Weights of a small transformer language model.
Size: 11 layers, width 320, vocabulary 8192.
Architecture: RMSNorm before each block, rotary positions, no biases in attention or MLP, untied embeddings.
Training: a variant of Muon for these matrices, 253M tokens.
Each number is 200 + 30 x the weight over its row's rms, rounded and kept within 0 to 999. Layers, rows and columns count from 0. The size before them is the row's rms in percent of the matrix's.

# down: layer 5 MLP down (transposed), 832x320, rms 0.0266, rows 550-563, columns 80-159
# gate: layer 5 MLP gate, 832x320, rms 0.0547, rows 551-563, columns 80-159
# up: layer 5 MLP up, 832x320, rms 0.0557, rows 551-563, columns 80-159
down550,102,152,214,174,233,172,220,193,195,176,216,225,153,117,154,207,220,141,231,185,184,195,208,193,194,198,225,185,191,224,165,229,154,206,205,173,163,188,217,185,176,205,203,182,168,171,182,180,182,148,186,174,214,186,154,219,211,184,235,182,215,192,236,205,172,180,209,184,194,254,170,158,195,252,211,185,200,180,194,176,174
gate551,101,168,207,204,184,202,185,194,196,198,228,159,230,197,169,209,212,180,267,191,189,201,135,245,159,178,200,221,188,194,225,242,201,206,177,227,212,209,182,220,186,156,230,164,193,172,143,244,184,233,215,184,215,235,196,186,221,186,213,248,256,251,191,199,184,187,222,206,166,165,188,181,234,230,186,224,212,266,201,241,220
up551,104,205,165,148,179,184,154,177,200,220,197,172,219,214,222,204,205,183,277,212,238,206,238,178,182,202,236,187,213,218,179,206,155,218,230,181,198,173,201,240,196,136,198,229,200,203,212,176,208,205,186,222,214,269,213,244,217,228,150,214,260,210,217,186,193,179,210,216,149,195,205,217,171,230,235,178,260,209,226,188,244
down551,103,212,151,190,179,183,225,186,189,232,206,200,253,225,208,138,228,167,225,210,195,203,201,167,192,159,232,212,157,183,292,190,199,197,198,217,200,219,228,229,180,219,198,171,158,203,191,198,206,190,158,177,146,203,153,177,160,189,201,216,187,189,157,236,214,216,217,194,229,215,208,186,220,229,167,186,244,150,216,176,211
gate552,099,160,202,188,189,214,219,225,191,216,197,200,240,207,217,228,254,171,217,244,195,180,170,194,269,201,248,179,198,251,178,235,196,190,200,186,221,204,248,172,159,209,148,205,223,220,223,205,225,163,157,213,170,229,232,209,236,307,204,249,231,204,161,193,206,227,166,229,177,160,245,220,197,195,188,193,183,218,276,244,163
up552,101,221,206,208,200,211,196,183,171,186,208,183,153,225,206,232,168,261,166,217,188,159,209,193,158,210,192,260,200,199,246,155,247,139,186,195,186,171,201,244,192,192,245,226,179,235,237,222,219,230,213,222,210,184,167,194,137,160,192,180,194,215,217,132,180,196,211,211,159,222,215,154,201,173,208,201,190,235,170,206,236
down552,103,211,188,186,180,211,169,212,226,233,183,260,235,235,161,195,245,225,197,202,196,192,222,155,188,185,223,198,214,195,180,217,153,250,262,238,197,183,204,191,213,241,178,187,173,177,238,210,186,267,166,224,236,214,172,211,192,262,196,165,215,202,213,211,150,246,183,215,186,208,203,156,273,171,247,220,158,184,198,188,183
gate553,101,201,251,216,141,183,169,190,241,167,164,211,166,164,153,181,180,181,202,220,153,150,214,170,233,200,245,244,182,187,220,210,201,144,238,227,209,223,223,185,199,179,220,220,204,199,193,231,236,230,162,179,232,178,185,193,167,222,192,207,162,180,233,182,224,239,182,228,191,185,199,179,165,153,170,230,235,176,230,179,240
up553,100,173,177,265,219,197,224,228,136,280,211,164,130,223,166,233,196,191,184,226,241,173,201,220,204,194,216,259,141,219,146,230,197,180,214,161,215,178,157,196,211,205,195,215,240,170,202,173,200,190,236,244,200,233,183,208,218,202,178,237,244,212,215,246,197,166,215,176,252,238,202,192,214,176,265,192,220,231,219,234,241
down553,100,208,200,156,227,220,197,174,293,194,169,217,205,183,251,201,154,207,199,233,224,159,219,176,250,230,191,210,173,189,199,193,228,184,172,240,209,182,163,198,196,209,247,228,156,203,211,189,165,144,268,217,220,244,227,139,200,185,233,156,178,172,196,175,258,164,235,216,185,131,206,171,189,155,182,189,193,223,228,238,183
gate554,101,199,209,183,245,169,208,235,153,164,208,218,219,223,186,206,204,227,165,139,191,186,204,197,204,188,210,231,239,253,250,234,169,221,206,150,187,248,206,160,196,163,206,212,216,190,181,184,206,198,144,221,221,207,177,212,171,240,198,141,175,242,185,166,160,224,165,144,187,225,257,236,169,235,206,220,186,224,238,172,174
up554,099,248,209,182,157,173,219,186,243,198,196,205,203,215,166,226,210,167,210,179,193,232,172,176,206,200,173,173,212,155,206,146,239,193,241,214,234,206,194,272,218,207,172,161,129,210,261,154,157,181,241,190,200,241,174,206,227,223,208,170,167,272,227,189,178,211,156,180,184,231,215,187,221,226,198,208,185,163,178,218,219
down554,098,238,191,195,220,163,179,263,203,188,171,189,256,228,230,198,181,215,243,154,162,163,224,209,202,160,201,194,237,212,205,181,227,192,187,186,206,220,159,158,167,219,172,205,242,190,165,197,191,249,147,169,232,201,228,183,123,225,183,191,193,147,141,155,156,224,196,210,190,190,204,209,231,147,203,217,200,254,145,178,233
gate555,099,242,181,190,239,249,202,228,229,177,178,229,183,186,174,156,196,191,220,205,169,200,170,198,195,263,190,158,196,178,175,211,228,194,242,173,184,185,194,240,241,121,230,194,193,206,171,200,163,162,227,242,230,230,193,251,194,210,138,184,225,156,228,183,251,285,212,201,167,166,190,187,200,194,157,218,166,205,183,197,218
up555,099,181,185,133,261,194,196,187,207,246,225,199,192,172,161,204,217,185,160,186,234,117,177,195,198,223,192,241,211,210,234,156,170,191,207,225,178,202,180,176,199,242,173,234,185,164,198,245,219,180,193,190,206,209,222,176,179,184,243,218,193,202,196,195,222,260,269,211,230,165,252,149,168,238,146,158,171,222,212,213,196
down555,098,196,184,203,203,247,182,186,226,204,240,179,197,219,183,172,153,232,185,190,159,228,188,177,215,137,175,244,228,170,168,234,134,226,185,182,222,210,141,222,194,158,202,160,244,206,165,200,203,210,236,224,211,157,220,225,211,155,200,185,209,188,157,185,176,168,161,174,227,257,163,208,230,176,185,184,218,211,174,171,209
gate556,097,151,243,185,199,222,238,233,236,239,212,215,201,227,217,137,196,167,178,216,206,218,241,182,205,158,252,176,175,191,234,189,229,203,214,168,247,200,170,205,215,187,176,193,204,184,155,159,219,173,210,171,194,292,226,249,194,187,204,242,135,221,249,215,180,245,171,254,229,188,173,155,210,270,174,198,188,196,217,174,140
up556,099,161,193,183,185,228,203,234,237,238,248,230,203,233,239,146,173,218,180,213,156,194,197,213,212,186,211,214,150,125,178,200,229,190,190,170,237,189,129,211,217,214,188,163,241,187,183,222,177,208,209,236,248,286,153,238,175,239,171,199,129,238,222,240,208,231,179,251,204,187,177,175,173,232,232,205,154,253,187,144,200
down556,100,194,208,229,195,189,222,203,169,137,201,173,189,205,159,205,185,203,205,140,236,203,155,195,185,247,206,201,248,168,125,207,245,186,232,269,196,143,200,215,141,214,197,196,198,176,211,241,178,210,187,216,207,202,172,197,243,214,234,113,208,192,209,226,244,199,218,191,208,229,181,214,194,205,206,166,259,180,200,151,203
gate557,096,135,248,225,189,227,171,205,230,182,219,175,175,219,169,229,161,194,264,200,215,197,192,223,138,205,178,191,205,215,161,188,227,191,122,219,255,190,159,206,191,189,173,154,182,227,160,188,246,190,220,215,197,144,207,235,195,211,196,247,223,191,243,165,143,188,221,186,175,210,188,252,189,213,183,257,238,197,211,239,160
up557,099,161,156,197,192,233,215,249,242,181,183,215,209,202,253,185,170,217,171,242,189,217,234,167,254,129,197,218,187,240,247,181,194,224,150,232,244,232,197,203,250,223,215,212,240,197,229,194,147,217,170,200,193,181,227,241,195,169,190,206,166,156,188,184,273,186,238,183,139,198,185,248,225,232,199,215,208,155,178,232,232
down557,093,203,216,223,126,161,197,145,201,182,189,221,229,208,162,195,223,151,229,204,222,263,163,145,163,240,238,252,163,197,215,190,174,204,246,241,183,213,257,236,184,148,201,287,174,250,205,233,251,173,212,224,162,182,193,162,168,223,212,258,203,241,239,226,207,211,132,244,210,229,222,152,178,237,184,128,163,204,210,123,199
gate558,100,239,178,196,198,224,203,222,235,234,143,172,222,233,166,168,180,211,286,180,240,178,205,218,163,171,223,220,197,174,200,166,290,170,228,175,206,217,237,243,172,214,233,184,197,195,228,187,209,170,234,163,197,211,240,222,202,186,212,291,240,208,184,215,214,219,199,146,244,219,222,181,194,153,147,215,214,134,210,204,255
up558,097,151,200,229,152,240,168,202,147,207,205,212,137,171,215,185,249,210,230,224,192,165,214,166,184,181,134,180,206,161,252,247,184,184,221,204,211,181,173,174,227,212,140,218,214,199,154,218,223,234,211,138,159,167,165,238,149,159,254,222,150,164,238,228,177,226,221,261,253,142,214,212,162,218,240,186,179,243,234,208,196
down558,099,255,175,192,201,242,234,206,205,185,164,164,238,218,184,195,210,173,214,238,223,244,184,181,173,201,192,146,196,216,215,147,269,171,148,211,188,165,211,251,209,236,229,180,185,239,233,267,247,203,176,161,211,209,247,226,238,206,185,175,206,216,183,158,176,205,193,193,247,234,197,140,217,181,236,159,205,154,121,173,202
gate559,103,229,204,201,233,148,292,206,215,221,157,204,245,179,225,167,176,215,199,239,216,196,202,228,221,178,203,221,212,177,228,212,181,213,226,176,156,202,187,265,212,165,220,257,212,244,229,208,162,204,240,175,153,192,158,232,201,166,248,211,201,184,156,184,186,199,150,145,206,256,222,192,217,183,240,178,202,192,225,206,165
up559,097,234,173,173,237,216,222,204,206,177,174,133,208,194,205,177,228,217,199,219,259,210,180,207,223,172,157,221,224,201,242,199,189,139,205,192,192,190,199,219,233,176,169,185,175,183,208,197,117,208,171,217,180,219,187,181,235,189,250,225,137,226,232,241,191,209,168,216,173,149,201,229,238,219,167,238,250,175,211,230,196
down559,099,235,163,200,217,207,190,153,164,195,198,252,205,195,188,219,187,222,194,167,188,183,220,213,231,178,222,229,194,179,149,204,206,204,244,210,213,199,209,190,214,199,212,189,165,185,193,231,232,180,224,231,207,170,216,224,186,214,179,165,208,197,159,230,260,224,199,226,202,192,212,237,187,225,193,187,142,195,192,214,247
gate560,098,167,179,153,209,152,199,224,210,164,202,196,186,178,190,156,207,157,174,160,223,249,240,190,182,227,253,222,251,174,205,215,213,225,179,187,223,228,196,200,257,253,173,199,185,220,174,194,147,261,197,175,204,150,201,149,230,177,235,170,180,152,149,197,217,164,208,211,171,215,259,219,168,137,183,195,236,217,168,168,221
up560,099,188,249,196,181,214,245,204,216,157,141,206,175,227,218,192,214,201,191,189,249,214,184,129,186,184,241,214,170,195,189,209,166,152,175,227,188,167,179,207,174,192,183,238,172,210,185,217,247,171,207,147,164,206,188,239,163,228,165,197,187,235,230,249,208,204,194,210,185,192,210,198,210,163,205,198,163,175,238,223,188
down560,100,193,211,220,230,217,220,217,227,165,213,184,259,189,209,125,216,208,243,198,154,159,159,145,226,193,171,204,151,269,182,244,233,205,224,230,144,217,207,170,192,194,116,163,202,162,215,234,195,173,166,195,255,236,199,150,225,175,179,220,159,185,191,214,237,181,191,250,206,174,239,193,194,226,197,194,269,256,180,159,210
gate561,100,188,221,151,196,201,189,162,205,198,239,215,241,218,185,195,235,153,227,198,228,182,228,244,192,236,175,141,176,184,186,188,185,207,224,224,259,207,196,245,260,168,159,193,224,228,196,191,204,158,200,177,227,262,228,266,200,193,186,217,212,219,203,216,217,192,239,176,166,167,204,153,221,216,176,243,213,172,218,223,201
up561,096,230,193,204,166,144,191,176,203,192,177,190,192,203,188,181,214,188,200,237,226,212,192,215,196,253,180,163,212,210,197,175,176,203,216,157,204,145,203,190,213,152,158,237,204,245,206,187,154,201,143,159,235,202,173,215,178,187,212,190,250,211,206,157,214,258,208,236,226,174,206,242,221,227,134,255,235,185,206,224,210
down561,097,188,176,220,193,193,135,216,185,159,233,219,213,215,219,229,200,184,144,209,171,191,201,195,173,246,237,221,237,231,202,167,194,248,246,251,200,191,231,187,219,182,223,138,258,158,213,169,234,169,216,158,181,233,170,188,166,213,148,216,233,200,208,187,193,171,148,208,242,184,187,163,197,151,222,189,173,142,225,268,184
gate562,095,233,167,225,170,170,205,219,185,193,140,169,244,202,211,178,236,213,183,258,216,224,216,210,206,204,168,194,237,241,183,235,229,173,148,147,181,253,153,205,214,165,231,246,167,227,224,201,144,143,197,179,126,168,189,186,231,232,197,245,275,176,193,156,184,247,244,158,235,223,194,189,189,163,139,242,243,203,191,209,223
up562,095,205,183,281,176,187,199,243,235,172,198,210,236,213,192,234,192,244,158,199,237,196,232,209,199,212,167,221,219,182,258,194,232,227,155,192,224,152,189,181,176,230,198,229,209,239,197,208,166,128,251,252,178,194,233,187,153,198,212,184,203,213,231,159,162,223,168,173,179,166,185,192,204,180,172,234,144,198,198,221,226
down562,094,247,272,236,220,176,196,183,226,253,217,217,185,254,178,198,217,163,208,161,168,204,176,223,185,147,204,187,217,234,223,174,175,176,216,186,207,151,158,189,213,192,197,242,206,163,219,180,200,184,161,184,247,204,156,220,205,242,221,180,181,216,162,148,202,194,158,181,201,235,172,217,236,197,226,179,238,199,196,188,215
gate563,098,168,223,221,201,110,171,188,241,242,148,254,205,224,203,145,241,176,192,208,179,234,209,229,236,194,258,205,202,167,203,181,173,233,229,122,177,201,213,235,229,152,167,193,214,154,242,179,233,189,233,197,161,232,190,192,208,161,195,237,216,200,197,170,235,205,238,208,182,200,223,152,185,219,223,183,204,231,202,218,170
up563,095,210,189,248,183,181,255,187,235,178,205,201,166,244,231,237,210,169,174,206,202,228,189,221,173,196,221,209,141,214,178,185,198,193,176,159,149,168,187,189,199,232,168,201,176,248,246,185,209,203,191,166,198,131,177,170,244,193,134,215,240,196,218,225,168,148,217,163,182,205,182,171,251,228,244,184,199,200,203,176,205
down563,097,228,213,231,227,179,234,216,199,224,155,148,200,188,190,201,214,215,205,192,207,272,165,212,213,211,207,149,231,166,211,201,168,267,205,209,198,230,218,215,211,185,189,224,255,136,214,196,193,128,224,220,214,206,221,193,207,140,170,215,219,257,250,206,176,208,232,213,199,214,258,219,165,231,155,219,157,177,220,175,198